config.yaml
num_hidden_layers: 20
head_dim: 64
intermediate_size: 704
norm_place: "pre"
positions: "rope"
rope_theta: 10000.0
tie_word_embeddings: false
parallel_block: true
init_std_up: 0.0348
lr_mult_qkv: 0.4
lr_head: 0.0116
warmup_steps: 506
decay_shape: "linear"
max_seq_len: 1024
max_steps: 5692
Each number is 128 + 24 x the weight over its row's rms, rounded and kept within 0 to 255. Layers, rows and columns count from 0. Numbers have three digits each. The size before them is the row's rms in percent of the matrix's.

# layer 15 attention output (transposed), 256x256, rms 0.147, rows 108-127, columns 0-127
161:157123135094164146097168064156123122143147109161154084134125127145158142136102120140101113115128144120152159147144154180100133109149142117131128104128101142106106137170139100110112109165128105193151082142168097116129125157135100114173120106088169129120161168146150134139136162121101179114127119128154113127128163139116171156135126133120176132103126138115157141099108107153165120164124
159:108156142187084135137111122104110073184115092156097136168112169128113115094107086149132084129130083155102150110150140183129151133153105096158159119100142118115108098140144173130136142136171104138072125118140109132111148103091103147189108134149124109129157085123145117147131119148145106076104126103113140150116130137152138143114133129137149119172134129124116162146166148169149160123129
170:149108142186145140094137099161107095136135109133124155161108129093148128136104127121162109117180140152158117102111153156207123129154140111118103158140111128136116146131157108085063098134109202170121119126110118137072136090112143116130133124114062125081129158147116146123120149122145127128144139076120128099087121113158120119187134128118157139099102137151096121149088157109162141099157
168:122104091108119145114104141128118167144095155104159117139122127177148137150126128142150128136143121179125097128093150146134110155099131125184144097078158151142120158133147105131154112128096102149144110133133108123084105168159107127114126127124121099129093094155124153158107091116110127164069139108118132156119144160147105095102144093112073129105163116133129125130157127144110109167115
163:129113135102125118162151153120155118168182103145138109154119131096148109146119137125127133087135130151151111142116167153143125146139125137132148164138097092096169129136174115119161131130170111128153147092117105129072162166124140105163169125137131126156130121117109142105167077137108122184172107141157141156110122157128121112131144099113137133120173142130126141106098098094155109145085
170:123104080147106155157105109089132131181139135140121161111123102131130108138154163124116127126128139165094111070148116119115133163166140114107152171156145109147166080103137129144119116087129147167161103128157092129141142131120143135109154108108105097121148137157157121143076143097117130105102174112135124169178132116098119113097098107105129119117133109100089115130158112137110133114145
159:105109134175117094127081145089088122145131141171138063141133134112126167090100159069135104141113101162149158102129109159128091110155165108110126096125107144100174133134126155126173104149152157124151129120124134143134140113136129088151090140104157117153141154121103168129148117118113127120153131123161168106135133079137153146147170128082113114108113106095116145118115105172153133123166
172:158125148159105136155160110130152115097096133101123128117141144133107127146116142123128095138146117147139146117150066105164120109129105128121082099121112137173151162158154161119130166121107095102106144109140113137075130131186136138151124138131113131088146151108180137099162131101094133147126116109145126162128148125159145124069146072127117117097115149138117143162177122120131093107094
153:129148129125112166106167127124070103121112124117140042104149140101163128186167086092145141087124136163134132128121143128137102129131098147122102108153129125158157133154137125128109143120092114122169136125129153137143154144136101146114148112104214138082120127146113114138122145109128106130144129179135126122095151167147096168115113095135137126102128151108153118135112118052118115153150
168:134123174100129061137136091117116163148164083141142112121150138116147116123138140131126129112142121167040167094077149115142125104129122128115118136144105112101137133102084104105117159117172170117107119126133163124117096158119120112089122111146117156159143125147127072120103126115112109152090148128116131147136109124158131114119113083121137115166118123141117129113122140154114141137142
162:129087146155127132095180139164117120129112103087102121139153149171128125116122080167161113147134139111140089146148163107132176134140138144143151156146161171119141078101120135135147134110121096155155102100121149158130138159116147122143132161118169142126158138085127115127156122119145147142121108131165134133100155116112157146121123110147143126125113139147129168121153109114129156155167
132:152141149138120178149111180063155115095135122135146133102133117153123136135103128134115180141153161113139158113096156101128066120131122124122136121151131144118108140181196193136127120106132098116125085144123052175136164124118111128138083099127111104162140091135131131092094119159144123122154083154147105143120156103121155147140165137147150137144103132133128090120087134127128105095181
160:113105099136134162152138175121108134166171140113171161131143109121172116136119181143126125140172108125182107171112115160136134072144121114112099126107130121099173150152165123132138108159135197128095118090098140123173115110109138127123099136137125130175105110093150120132098132144109078114126086108078115092136131123148103118120119108138174077174107133142151147141116134137161140123124
160:105150151095102115127166148153089116137132139127146135158170096135141139108135120126094130181104140147172118125169123114137171167169150123110144129123119155141140123155136107111098146145116123157111168100128145118133195157163099123152154140153117143102124113059120131153087170121153137160117133104130162109121169178118125116104114109105124140130112128161119134099146118121159103090133
171:133141153164137153118160126158116112121151143109137165128105150108153105127145096166131118108129100155121128144156152070158145174105143116177164110098141142116111129131089125092141111156111167160135114104085113113170117152095099158112139105137092120088132104088139137137123129166058079128144125120101099096121152164158125128108164139155108140107168124137133115111069142133144157154148
168:100095132135132085137130074143095144095119176118158087155141152132152064104147122096092183106121127146158138149139094106153156126122149103100144139147111136114111131127137141069123107186124156150133138160148126107151114117075176110122153103148127112142127151161117138125136111101160126137115061159155125105094121126110166132106150149144144132076084151154145141101133172138130107136113
171:142161130151129122120101133178139105154190111110188153136128129109156148122099179100140125081117134116094150100121139126148153128156122091148107108111146089146127145108123120130147150107126112122147149125119104140147106132109116127160117123107093125092122125142104119103166124091116106169165114138106115152155138111120119134182165154128148138093133125129154138110193161145121151107149
157:068114158140126125118121168138139104163145121142137148105148121107129095097117109114111119092118138089160112150107132095107152114078125111100148107147139147093126129120132100150135146133116121123090148102156088109076123174122141135109121097117132132096136128131133182147119131100162135087122152119144111155124166175135113096096147174129109140118169102110077102145116114095132118111126
158:120101114162164129114066159113125151074093134152106138103100161097139115098108104113130086123098134116129172124120130130095191072103143127138144139123173160091120164147137151145122164129139145120116114147102109141090157124117169133152133121115090095153145103141130111157131138152109141126145093122091125126102132116151090126144104103108113148129143098117108127134106104132123133153132
159:123138114160173079096165119143125098136157182080152068121081133188096167154145121135139123153145139081130135126130156142159137128141099139154104156178130108149102119126102149194138119157133147098101152162141035138162116149090142117139161127104140123114107168162168104125142103089124126105115136146108130128164150134127148143141137175121130102130134140125107127151123153126115140127130
# layer 15 attention value, 256x256, rms 0.0587, rows 109-127, columns 0-127
145:093088115162167134142122136122172127115107144113127066112155080120119132135149099182124147069133180110128126137101109146102145125109120151130110139130155076127130102101105124151149145119136147125160136149111185122135152132149117096148169082145112106131111122136096160107111136139165132114083142162177124142108119152131162120132152116100095112121087077141149128093135139119138092175122
148:111142130130141134164145076108104131161159099171188104130124138121093121115133125131071123156107131110118102107156162116145141131135126161136112093183085088115150113105104170123152118101134146114108109149094122134128126134103142162147186098123123150168116099164100124159105108143147132143099107146145099146113122129113102135128100117142128128134094086121146157129110128109091141115106
142:101140142105129135113156137160126094100095141140096109125127101144129147115092180184127135136130136098135087159134119135102165138140122077138157174126114087147144158159139118102134101168123099080118129169120100114131119120076156110148126117139112136102126155150156151101075102122126120151105122129121120139108140168157125115112105128150168106116136106124114091141122144110140119091133
144:136090116093121101142104141153146102101105170092117141140130122134141141124078081153100147100121170131121113098149173122142057139098081144126102099104147137130099141121091075127115122158119139124111124132152143105154133098123098135120113123063123162141145089110118117135098100157157115125130122123129133137139118118115108147125123136133133081106135128117149147122134116171146185105117
138:148118140175116118135132159159137111099102106168117128134149142146119165119144067153144146134132141115102118165149098152135079125138147155157101123134166138117144090148129128155131119142148137099109122108130089149141140138124148092161121094120135164102116097156168107153080138144087128126107084112162123112130111145114108125149138136112116140170145140109130111120109159161162101159131
136:114124160115105094131115148146126160116155153100078137092142090134150078134154123133156133156125164158112129081137133092132129087086155143135085097143094151140095096102121135136149161141142118161137159126130113127087110134132138080091162092144129149125120120210101132107098112094102122146133112116143150118116120134154126148145119098067147116142108139098109125164129127105140137113138
143:138100121061109074096102125156113097141127144110182112131131119102114149111142127112143170139191121130155090091160137148118113089162098138108114107160092137153128088134112100165144159098111129123129126130162079097148120148099135112157172134136138175164161148135098089122097115105120127107134137100165147145119150138136168113149093164153132076137095131155112106088133116148143126142151
141:140167129104133176117115116151123114108097106154164137137118107116182085091084135116136181157112103124137124132136119092088107110127149166138142142176128135174157142145127161163132131124119137110155112116072142142095119104177155109148113126101122156130141116195140103144145131126136146139138186151091132128158113121145110143090153120171118140124138136128125112101115161159133144071141
149:150106124132142182132104104157147112117098108126163164101147128156140117143154066134076127110110144127101147107147116153129125125172141136105133111177117147117116141133128081135112182168124102087127112100147128143130150093104164150079119129115119148155111096114084180133144112121161115154158096124095123140132157105147088125142158122121123169140145131114115091125137160124111127170132
135:133065090051127118114100128115144131136154109154152141110107119126130122144168135158110150148150116117174151116090090111105161177136111092094144091161118092131153139160095119155094119156149109123133154144127120130116109129134168152154110150075126090141108149156167107115197143157185125122136131146150087115152104118095158136129093111154116134137097161137141113143145101126117198149148
150:088067111118148118121120137164125117125163163105093138108104129104116133111150121095066123145103163112129156169146146122153081124105128147099134125129140114092126090132115141111113145096101147150107140115155150091113145097114128142083153093145131149106137133141143127108178084155114165150143144094141108116121115115130112130123148140120104093141133166127125162118111101143170117089132
132:157114117093143127143148111136120141106092121126073125139153162111133059095097146164125077166164143141124139120146080113111109170133111107131150132140134169154126088124097122103182153101106125120119153175117152143103117112120091148136144128139113059152116123116138138111103138130145133115110139146096116131131130096133100124159116140075120159100096126159114111120124154145088150136107
135:147114116137097116102146140112098119112108093147132121132127146113106088109101120122166165108103104135083074158107126158115121153139120153119145097153139098177141098140108118153192114095141179112107111121135138135107109091130145145159085156154144170116187105165143115089163134115125154093157108121100112154163091110120092121113159119203127121131093148104137162129125084148088065138107
140:131115105142139150140131104111140169155147109162140102140136133137109116152144073169070125125136139105136144144090128155089122145128084145117144175125090112119095125147131136097137161122139103089126126108073118096136117135147113112137145187128125138129176135155101118069101169099159134176087100144120139138124152138109074115149135171126078151091143137109148143130126105139114109110115
142:144089120111106136122147112108119147140121145112080125127136100127137123152063130125110107165131142101102140116140178122114128110115126179123143135112125118111114156082151152136199103116131122073129120109153158111109140097174128165122145081088138149101130127078104123103170122124050123112091119114121160138131132106118165101150139111100129146133105144109120105150133124176149168096150
149:130113099107116083135165093130135160098120110122137146133137108140145127149128138092151139118129131127149151134129160144103112160093146162141117156137125097080126107145144088151117157116148134119153084107151131124100131101122172112127135139165150089169082126103165131133050183133196136128089145121125124148136110126129113139131142087128105140146121180148119129124097153112142182138145
144:111124105170114141120139154132119138118124102164077142139128107129129107145164068147112094146077108139138095103134162119108116116141159087117122118121155110123093113122129138153085121121090157141124126157084161111147105160062092086124178155119148108115097118102155107102104135160106132125172130138089143116140103128097191124150146118127166112132179185135148155106141107143100105144132
140:148142105104150149137111171102110115117090130149127131107139095141088119115140112094105133115098090146091148153148161132114149144113100080118147117079088118120188137128125137085081147094117087146139125107138114123111097128084161151090139088138145118135126119127095099106165083091104118124122144138100150147097112126117171131166107104105137109134095112141114117142136135119094099110112
145:109139120150104114151128115152130117129141106120084142110160174131155165145133071151097146223177132146154126146091083111144099104109145143119110167179072139136129169124111141111125129138114104141134132099113158147143099104164077098141137112131109117136105148120160120117135141126083132151128123105135074116146134114096175149112126120141121102119106118143137118130128103089141125129136
# layer 15 attention query, 256x256, rms 0.0484, rows 128-162, columns 0-127
079:125098107101163176130091124113112151123113140108136095136134139123107147123147093136141109155121139147173115142158132105107176143119142146098120118137132107114129138139164142184163122119140151118097075135148139118210148139123100077161138090114154118127125142127107151104129136144106101082127108141125159072137164175098128163163115135081079140147127158142128105156137156133116122121132
093:112156150148163112181109161138158117177106131141134190124082100115118122146106085126126145125115118103116115131124131136147130145148084145134120095139095131125153152095134164123143157078190105113159160176110136132111105091080101111096133107137158140130138124128143141089146134108157139149108127139144133132103043141125145175100161112137154113084128079152123122115116126128100125162141
089:141111097073122128079119117108093166087162138111125087121167147142143131126157154163127125155140131133169116156139149121098166124135152137117153144119136112129114116147168112127112102161081138111096089111162133134166158143157119115161145114127100136141080168119136121157119111157116121124152165078107111104154197121136142121151086143086097123146150155110149115149131162132143120102132
076:148118097118153135160148117156120131132127098128140135142106098140115134127112062162114087125150107128100116138110130113116118153096117100098122104116091115120146170077143151120164126102133097113137124128139120107183070143073109081141146131120166138154133123131138132117146108146111125090097142149089154114148098168093150155114162115137101134147143144148113147112141146141127137153173
076:163139105116161139183155142150134105136119106153160117166143092135074133138116081111159117104124115116099132124123140088104121097095107129118149106136144121153161151094148172168128089128128172125110141076104142106155113143095111104104129108144141122194111146123107137136155136153121088116135131133108166095129129142074101165125152117130158156121143152151149159167152105172128103152176
096:109147149157141156170131135123160112156077125156165162100096108128078141132120103124122165101127121113100118138108101134146076145119094123131136145148133121155152140072087132132149145115188120121178155131125140147124093116089082102125098103118163103134155101160106136085112130111142126139121105166147161140134063114114139153132170117142155127144148122149100126100104117150112120134157
088:125109164111141125161166118146189148195102126136144159121080128098120117124094085111112119113133075137112123127083131112136112129106163129122111099117103129103120129083098145122174120121133099118171123135136107106134108111099148096176097104101146167148153116160121147113145123127128134141135075111108142145079088168119125156118191155144124126140117128126108137116140099159139125182127
082:122133134124160114106109162108114173100110148088102140128072148161142148117103163104113174121147153112139128086144146107147118158151150115153145130132110128166145132169120130106153127176159135156155140131125116143102134132159162135148122127135095168116118125130157094214105104124116145155167122126162139096164129101110137110138108115135141100087126111130118121126139104097097098087086
086:125139125140137094116140134128122123159144108100072156136080084086165138129110101174131169164111144135137100103105094175186092157120126088101106139168106138129150132092113169127154160106168137117148165133154110135124111142151111089108099148111106142146116122128132119099131128123097129120112141122148134154085077138112121140098146108183131119125133114161158120110144118129119163108134
090:129132109140114136081101134101068148092193159107114144138109160143153127121147155151082109138128150125169161138172128174155113132136138104119166123147079127105152113138165108097122133192128120128150134136129116120143160130169115121132129188100092145090126157150158127169104123097111163136136139130136097140132121052156131098132108125106098109102095110116143106139127129115132133098144
093:162114132128144108162142138139165101173126133113121152135099117134135160149122069119108114100137121131113146169088135112129106132109124127096117114134094152141101112122135153122170172091150070120141142107155095137118131139134123096160122162100113140131142144164152148083140099136102098186122112098110110152091108123185110149127184127149108138140110130145120131167105113200182123122125
091:131143127102091142152156159113119149073150122104110167116088116156138149125126126108091137129156151125148111121145185084144078130151101075117137144133121145156173121131085097108135175158157166136152150189125141139100118145131127154145119142126137139143148126143156115208111062119148168100110113176146158094178123120140142132136106108145102106114136098115151138122119116088109119121139
086:114092133103146137117089133095100151119153145131143119137155118148132134137131114146126140114170136118121129090132111160106129154160102148135150151099123072134157115123140078114151129138109140137107115116169153134116147131146105135144123145141094128080095106105148096180148133080124149115133125122124103149163196098129144115143117132083112123129130112086149104135166135075115076092120
090:145121088130119166158152130135149078144119108160143119097154107108127126189140108119125142089133091146107098163115120121102157126074111130124118128095152150126127150118114109141148081090114157100117115138106154095181122133131119126109137110148164110150096133134091143084115136125122103110095094106080121144112122122120152140138157137167127126147110117136134122128147108171134134142166
107:119142124133143106162153137149209114157101156152142128163118132134126126133107106110130139116112085110114175160103125115161129151096162140166103105119139143086111120078143184142145149129108104133113167094133127097168106129135148115139145160106155134143165152133112138071140188148130085169121125111112129134080087149154099141116176140144131149174124142129123154096124106189134196145137
085:121123150118145102119137105128117155103135096098106112129091125116148128129090097132079114151114124141148136088114151120154050132142149150125146126146117098139152125111103163136132139142136115134151136148162133134081130131112134122134112126138105161126164120154134112175147110118116162076110115167141095116104122085159119122079143091120079161108130109097115133085123107094079130131141
090:114171105128178155136112093113134117078149140125135108130131127136089119126143173132116146100138115129096080138130134122128130140097111086120141165130187112121128136138130105104118081132167163155166147169109167124078117127135136185059154087209095150167172110105136152146116139087152116136107137126172126151187108149167141114123114135136129121081140151127120157132145125128139109117171
101:136151107142184125157135092133161167153125140138167132147141128111107099133126152108149143129131081069080147151114103125120173106141131153131128094091136102083126159131175146149128095106118130116111092068129115130145122125151154121107139115110136092137146140121076142064160166149141146144094146097134154138115125137169081170129133171122158139115151123192110146122164149134129138127166
102:126135132109110122130111144113111143102141101103119116122121130153142163092120139102110097100143134159148102075172138176163127110136128077122156176144144129179149147125091098131100148156126118143123153187101155151096125133132121126138104111122114141115140110131154137196109075095102103083150139156157123110150149150122159118115118086137099130124133157076172150156087100110128097085145
089:151096118124121180150100088102116122149138117126121155106101088145132099152146164147168139108150106131078147148142124141104164123138122114125104125103107107112137173105144133134098118100156190100120084153152135139114166106115124162119116098100098090143083046131135133116116136158088140101092175132118133141168122151078130152151125154144141103095139103140122121121132139119147110117167
097:159096139135144105125140126139124113113139097106140152109105093126121138094103100101102133136124104124156122104142146127096093155145107145129102142156134103120136132110108164143151152138122074139099161091144123110099086117143111119143113111141110138097121119144165129134108074130141080197178125175146087092109089147138159110141134093140147119137099081085128159064124084168099131128126
103:130119094145104156170109135107137141122087118150143144118129133133097145090166142107112139125155154122078102125144134170129086125126125143137127092175153107161139132106136109153121077107118159126141135158127153106140080130083104158099164112157103121166117114113133133117176102128150115095129127094115071116173092157097099145100167118140163151112177124170111142171080118100142121092098
091:116122108096124114120106140141130150166153165142114108117109091138094086112157144168093136133107114146143080185138147129139146133132146138116156156100132136143123126147131092114075133109101118148139090122150164146103133115103126154131072130122108158128136075139110137148101092110114156092119121118129133158145125170109136118169123114089123151071112132110108087146142143060158113116102
100:117167103164147123149112121129084130154125124167168135108119160143104125141141130139132157132135119130107096134130124105092167163131093137127097084160151110113096113112140149124100050140126109097113130109134117097166127088163123121105131140150150091155120142105114104062148120136135105160131134110138137173089122119146078117159147151150169109110145111180082104116133151137125121134157
076:142113138111135138119163109087145105095112137084116161173143177109098161136138128124135118135082132133120151120077133122116143149102113125134109144133117143172173139143109135117145132136077101108120133089149144140155096153157132141125152178088107125122098174117115178122097122101090133156160103119155117116137120119134120090135109086124145089146178100089161150113110126162113163076131
113:120119119126118087105118124098120118114166122101100105142106137125134142080121136128134105112129136167185100103125137151131089119119168134126134153140120125142158149119115107141096129172106108111114106141135136145097139098101147099153098115095130145132119140111147123199101134115091153057142125138127114123173166128089114106128081090086107124101149134080142119171064107094118122073125
098:131114182121137138180117110135156147118105159075130111118166159136120115105112099082131144154134128134152135152120110124161093131110166122160107102139112121138135092111104160128095119142110118161091140123085110123117104110119090138152127107066133100122139129114127112121155186084109081151104134099113151121091120129124164148131099141135126133129113148176118126110121067157105147149127
091:141153135116099132120151124131137110129133096080132122141155154152145134072120080116134142130144162147169180138129124105140118147148138128137119160143154128123111124116114170116098164174134103145098147104078113119138122162129115115136119100127126112094142105109140140152124146099141143149121145153168146080161136141168128103113130110095153101166164172152155157076131090126096109162148
092:119129117172121134161082118130129116158135131177149115124134129101145094139137119128095110095144128070130129157158152113122131092107130164163154117101142133164159124105115097124112066134146176124115134163109096121109146083134142158096115106150171147143111106133131110148133146153103122143084122143086152164182117131128106114111151127161106127137128101145145077127111161137120149120137
105:117158153129124154189126112143129100128097120116174123113147140137087130163120126148128169116149102096119122132118131102131144126140122115144119092123147120135134136091131119131150133095187166120126149098102139103144088108091121164120180118126123119154164111134106173082134086124168100118091130153101121125137120153167163133105167163161160120131134133188067150086181135158123120138138
142:156146132120156127100132110125141153145103102146160134093121100105097091184140135135120144130124095111072142186131097104096161153107086127108086129119117118126138118127151144131115073089125148125146100127143140146136147143135129132129137122141133097141145104097112130102114123156161144165133165090096158176131114173168134152142154141122153134138129133171105108152177171126159136164139
070:135124099166112144165162163140111145109142102107111122187129157115175124152079103129126125111093132128155119157089116171109118120139153146154123081100147151124153124091128108109139170114161114095128166076110094095075156153083153172166112139135103145124141153127098078140160149162118107138165131111100140134143123091116088153115146167106121105133109126115161149100104107119119120165108
096:153114114104111179133139146152126147161120158129131084131084104161112178151136151140131137126124113175120159155127159114094123096116126163145144082136116142122085121152116117122126141126187142138138142140122142148133106175096113125123089086146123149162113113144126132118168135155140136077128114124116136142143166115102134149191110148105182104129119131107117136160111172122119127128124
103:159175115151177097146119122154169135178133118105150150134100108127131143121141154130103104107114125099120088120135128098131151109102100111139119153115139167143124129125126127140130214121194129119082125152093132191124121138108169135124113098111158120169121113162126180109127155121147157174125152124139142125083126098117156143124154140099114136131140181140114135145148084164105132167116
095:144186095146122120137125164135141109120147145151124196144111210086124126126128168144143140109147094150091141137118134125129186133121108090095136156099137142122161127097123131078118146139157146137140084176107145078100168124131127160118182158111092126137114157147149091108118117126120097186126118116168142102110099183123110130110147133108108146070137127140115122148122118133125128140128
# layer 15 attention key, 256x256, rms 0.0486, rows 128-162, columns 0-127
085:116112080135116101165138127112140174148113130132103123122108150114146091156145141108187132150105142126104144103107126151160135122108184101145143082137113087112083077111126148130121092137104129121143162118119126142139151129129150088128104111130110103130112139133094119175133147123126081128153074131111112158134151114081062092111143140113130137099125148123131116162088151127120112099102
076:204115137150142077101133070141129097121113160126145167141119161157142116173133149117118147127107143151139128092181163125136147143129100079129111132093086091141141142151134139142138120086128152110104128111125134106124079122166133129116161113118167123130135133111060113112136084122166107195127137135099129148137199104139145178181124140126125092111112126142125122105158140130120127117130
084:069129083146118112168125170106125130128151144146113157134124145119113118114146122156135133122095149160107116114115109146144149109112139113142156088173118158114111114119120115097091119116119110101158155114091108143137165130125126141118122128144133112145109131135117132122109151107150113101147080144152140147069066126086121112099126120141119175105152132137160108173114112146141116124106
070:150132112151116084125157068143140148125094125149131160146092164105155120128117105122160082143102121123145148066150136181147119101137154089085177147112135141163097129139104138148117116127125114137123183097113140130153108113146179141153138131145111131093122152127082128118152120153137132185133115094137142133132163121140099116103150107140122149080100183145116150130108117107130094090104
078:074098122145130085113108112155166178105112119113101178126110159131126125148111151103141155138093087115086145059117136140139097122097170100133139105094107124116104142128108099129120100131133131148107142105130129102151119149126170114154141101142093118109119159147093109154106122163111120146147123107134146126146186089072074070115106133113122133103148139130127128140152114133114108111097
093:202130130122158144073154119149076122112108127125150133104155107116141136148127133127116123107158152125154136124127127117126151147143139135102139172110143115121151161128113128128124171136124125142112095107129131106122130117142118111142170145090140133116121129123153165139172100119151143208111148116109111136128146139197166112110152143130139112150088139127121113081159119155145121148179
079:147091134116143146069111109120114151131095160138109118084104096123135121160119161148121183108104115161138177120117096132136103158116110174114094113147109106116149120113071121154118127094126114160149127151165126128110183127160112082122152108116103144119131141137093119140153113124156086174093137098152159148146124151149134157113094177098149131115128151134126134105163172090154135154111
089:102120125097101104150081124111126126110135099131138134149120122160124114142137118151073112084159119096106125155153125130081152102173104117113116124080092114142127095118193101114142101112122174134144068137123142124169144163105116125120188108131151160142125093118146119118127149092122137103108130150102177109108135137111127128128104140097097120134108106141149118126116156123104140130141
085:156101122121111150126116089122127175132121071107154116124136090117144152124117079131140113134159150084139115196163113133112137096143137123129133127124112127134099155123128111149158119138108139116123100141147137131099144111075101127135160117113147124155131144128137115133112131128109155065074111152143171146114132164154143173126104117145166131133104143142110155121149134102111111126139
095:079126129105105131220107124121141151078118140151112141139152116129107108113118116142128086123144154124118101118123133113117097095150102115096130090103137150118095140102155152126124104144111178145114106134130117145153136139103137131112106113135152152157139124119139119125099176117082159081092104153135156102140125136086108128144086136108122135104160126113153118185093118129127148161106
079:134139192087168121123124151135123140099098105172134143104102128121134136124162102142120108159097106139113104154134116112142083100152126141093136133097142111096106148147107173159134128096142130135160134153145138166123081142150130124143137094101127096136149154151122152103117138163148142119121135127065132130134162141103172128151148136125164134108119171110077099111135125090125134152128
107:132164101126106115135090153114101100082141134130133144149168134122164110115131121164121116096181162093109132111150172167160128104169070129138142134090132145108164131134173097131128127141090151140135126132134104121134114159109095143074164139146145122129086111109092137102145155115130142118099152128159136083161179115152133110091151133121105125139140106133151167131144141119098134108106
074:124142089156124118122122137109085073113145137152156154152157142129101122133086165098111102177130127165063113139145129162132166148065129145161143118151106097129131093145153121115144154164120088110144144084115102100175125105129105158106118166149144095179073125095145100121118145118128067159154125154118151126122122139138136133120119139105099117098139143130147135164091149168113123139110
103:130135151171131112080162123155129146157094121141146109123090118154137139114129168114131115107108115118152148078108103142089088179111157153154123133107145116117122132121063147157163116116142094129112105113155142115100125149162160102179094136134098163141161130132110116130155120131165111147131146103150152144145122105151118105123150137113140088143087142175094143092162122142143121110149
079:131108176104149124113174092145133141160091133124114120102153124119109115157125152117133151108135104129129121122124103101115125138124145181136110112162085104082094137145100167142173099105150085139106112135189113180127127112167138121175098123136128132070170115135145138138133123122159109112122147137125104159105150151172124132178134116121096172165148163131092108086130124137123108140116
109:125131137081106118165105170134110125090143128127132122164191150147145144100105125137141145128179138096137134111115174128144135095154097113108125117124124126125162144122140140106105110119107153140129140146135125075135119136126125144066123164174118145098121101142109078138115109112120097112121173147174155072167153117106137118130089108143141119117180109102145133167113138105114170094118
102:148133141092143131090162098169134132149090159144100094109096132075122109166129147096154162121113147148136158140134067111148125127169107164099075138147157126184166155101128149176145142109146138123100106141131142145128141141135103087110122133139125113163104128139095161163209124150113124144108128088076134124132112127170148141177155162138140097108094175114110084110177131137142106124136
093:123125152113130105100140100144138129154108108161133112085106084111081150105123141103157125125077129133075121155124114123134114120091193119104126121141087108100123113132139175107112118091138086120131129141124138193133120095117137086188120111066117108121156131122141140131136115113138135151120129131106108151088145146148149115123167137127174155120095163130108091132138093166146100172155
089:108151111121101091132123134132134121108157132119120139199138176149151138139131084136106105143106146157119130144136137151132123132146096099109167127120131161159118130098097083137107129151082138146140112116129126072137167148102127130111165090134136155138126129133145114118158122111150105112124128179114129074129148126101147116136081111108084114126128106119131143145093134081113132126142
112:113130177102135136079132108128155107174107184105136139095126102123099154140152139132131110154125107145139085098145156132102129137107113163110112128124091137138108119153124152100112122119177137138125136145101129183088123129157164154189099106077137128126145141136130127079131140112109147101154069125117111157099110099154141134133157135159115160109128099118127116117125111122147099167145
098:129146124121128122138098161123122139098183164142145101161133164156103134109119096112092165139153105095152122131128168147119093122150053092117126158168142152154100130124079120146134167154153138116144094150117149063157099181147160181079137101180133111121143092140122116130117085159158160100119141143119110104170122114144116149125143124129135112098147138147152116123104152126137149101098
099:177140096125106110162113138147113174164144121090171116086128111146150122160090115130140153159138080128132135172138134119154117166077146121096130135102116144123123138156151156125104133151122106102141148148092083127131141136106150145168177193087147105144171122153159157104123172112102167159108099141111118136096089107123117101168145144104091155116088143119096116101115101130110154133121
113:113150153142151150118156119117151116161107129150117159094102097100123095130146145137134131145132149139140077125130088116088123111120159162163134119126124103096125107115149141134128156140154124117163142113113119155154104143141109090168075124122112112136107150111112118117140155149104154149096161100097138157094120171116120137143137157131174135151091133129097093134170120178130096160121
080:125152164131119135125146124107154123169118125107095131103145052115137117121147168126091129129096106168157118108114128123098121125101173145134121144116105136099100119133116129101133123137131089106131090123141126131111154148160158084179089131104150158126151122117165148135148157178158177180122116105108167129107118128120130126107115150123116142180135146153106122149071107125138127181133
117:146115105120073137156096162092092139089175160098109099173154127163146122131095124167108112147136144117173146141111152151143124106156099110136118135146135153144166140098110143120090158119105164107103157137138107086142151159109135150095133172172089144129127119145140094122114129129126099131123130180138121072136148094117120130103119123146094078135155125121165132114062136130096153119141
074:154120069121069120140113141100151103155151139101112094139166119177121124099156108138091143121133140130118116119170143156126135123169089081135127151143123148125183154108125159130144093112084163118111121089138097073102095102113086135097115101112121162164118134118145133115153106095148104099139136134152166056138110122120130152153083115131098106148125105108152112151135149121087128114112
106:150158135135140078140088143141161126125110145086104137123132176149164115128110116109096083144136129129153126137154136143181148133118093121131114136109165131130143159127127110125097138128114178145149124165115105079092123105124147123086151168117082135113120113107125113128137117110112099152103167141111141110157156136120153125127154126157113113106131132116085157143141098109132137067200
085:117160096127117117137104168123114136106110113116093150159125173145161137116087086115092119150171146140128131133171161142095119129141058149161133145143130131163167124104158138174139108114102173130095158117137136137119128125138130115106154117123122151119131117126105095168141086089169095110118118132118154065152133102114160124140120127164113137087124130143155143118167117106139146128136
118:141148150100144120154143103139132103164095078160125165082119112110130105152160151146130131099103092103108113125147073120124140176118138158117110111116146140108112155141119157100140082106163096128126108099142143164107110114118132094154103097136122150107134132112119136143140118132160096169135140088113115156091102148149103131181169128125158136170112150120078134108141154139128099160138
073:122165140136170150120195102125095097116106134113127112110098122086141118112156181122085137091152161117144105093097118100132141164146132140145098166103107123110101128159105141094127166154160115119171133130140129147097146110115125137143155130149153116139141103114126130114175163107093138163145123121108135167127184107177161139159145160101137154155118129092129129134156103149174125105126
067:102154123151097167117138101092113106158106119102097132159127097139121175135101157144114145159073139151138107119123155130105134136136147160147141131152160168130110140153126121079105099128136106130116120110128104184168146153107136114106067140169140119114121140143132171119137169138093178128159075136118119196116146107099168084106105142130139133100093126095128132129153132144083089125114
173:107122109119102123124099171091127130072162153091129116165161171139145132116099117123117113127142133152154159125111162130154115111155121095126154111134140137143148121110105107139125169165094134153119144124111119115102146154106141157099137136147116159091121116154128091150086108105120087094137119183128127083170140098121133106111097112121071118102163098111160150144107136111140139074126
114:158118107139176142095157086160193065140137104111137131091129126068118124118156115184126152108167163114080110129102104088111141114114161126119084136119100137111105141127187094123136095138174095153149098116134154167143156153127158121139135124118157149108109152084108164115137145134119170159138153114122127151156145111141167141132129119103193151143100134124126117104140142150127091157146
086:133108135144133112135098149179132121110160141127088154138120162087148104093164129137092113146158185114148127138131140145139144144177113105163147127136115120157144138099141058112148147168121152121108137096104114107160121115111110129146086116139104123116109139130141114147170054088137118110106117113136112141138104116124111162113137094117134139109131106086139087127107135091106124113136
098:132107149095132124142156103092116131161101104126116117127068091112133128146145140113144160125151114158092119147157108142135158141134127156149099135109130085117136134155115129089120091099125162132146122131166145151145155106159147127123153130137151063142129140134150117107161167154169156157105114116128108169116123126133140083097145167112108155119111130129128104129155125119095111174136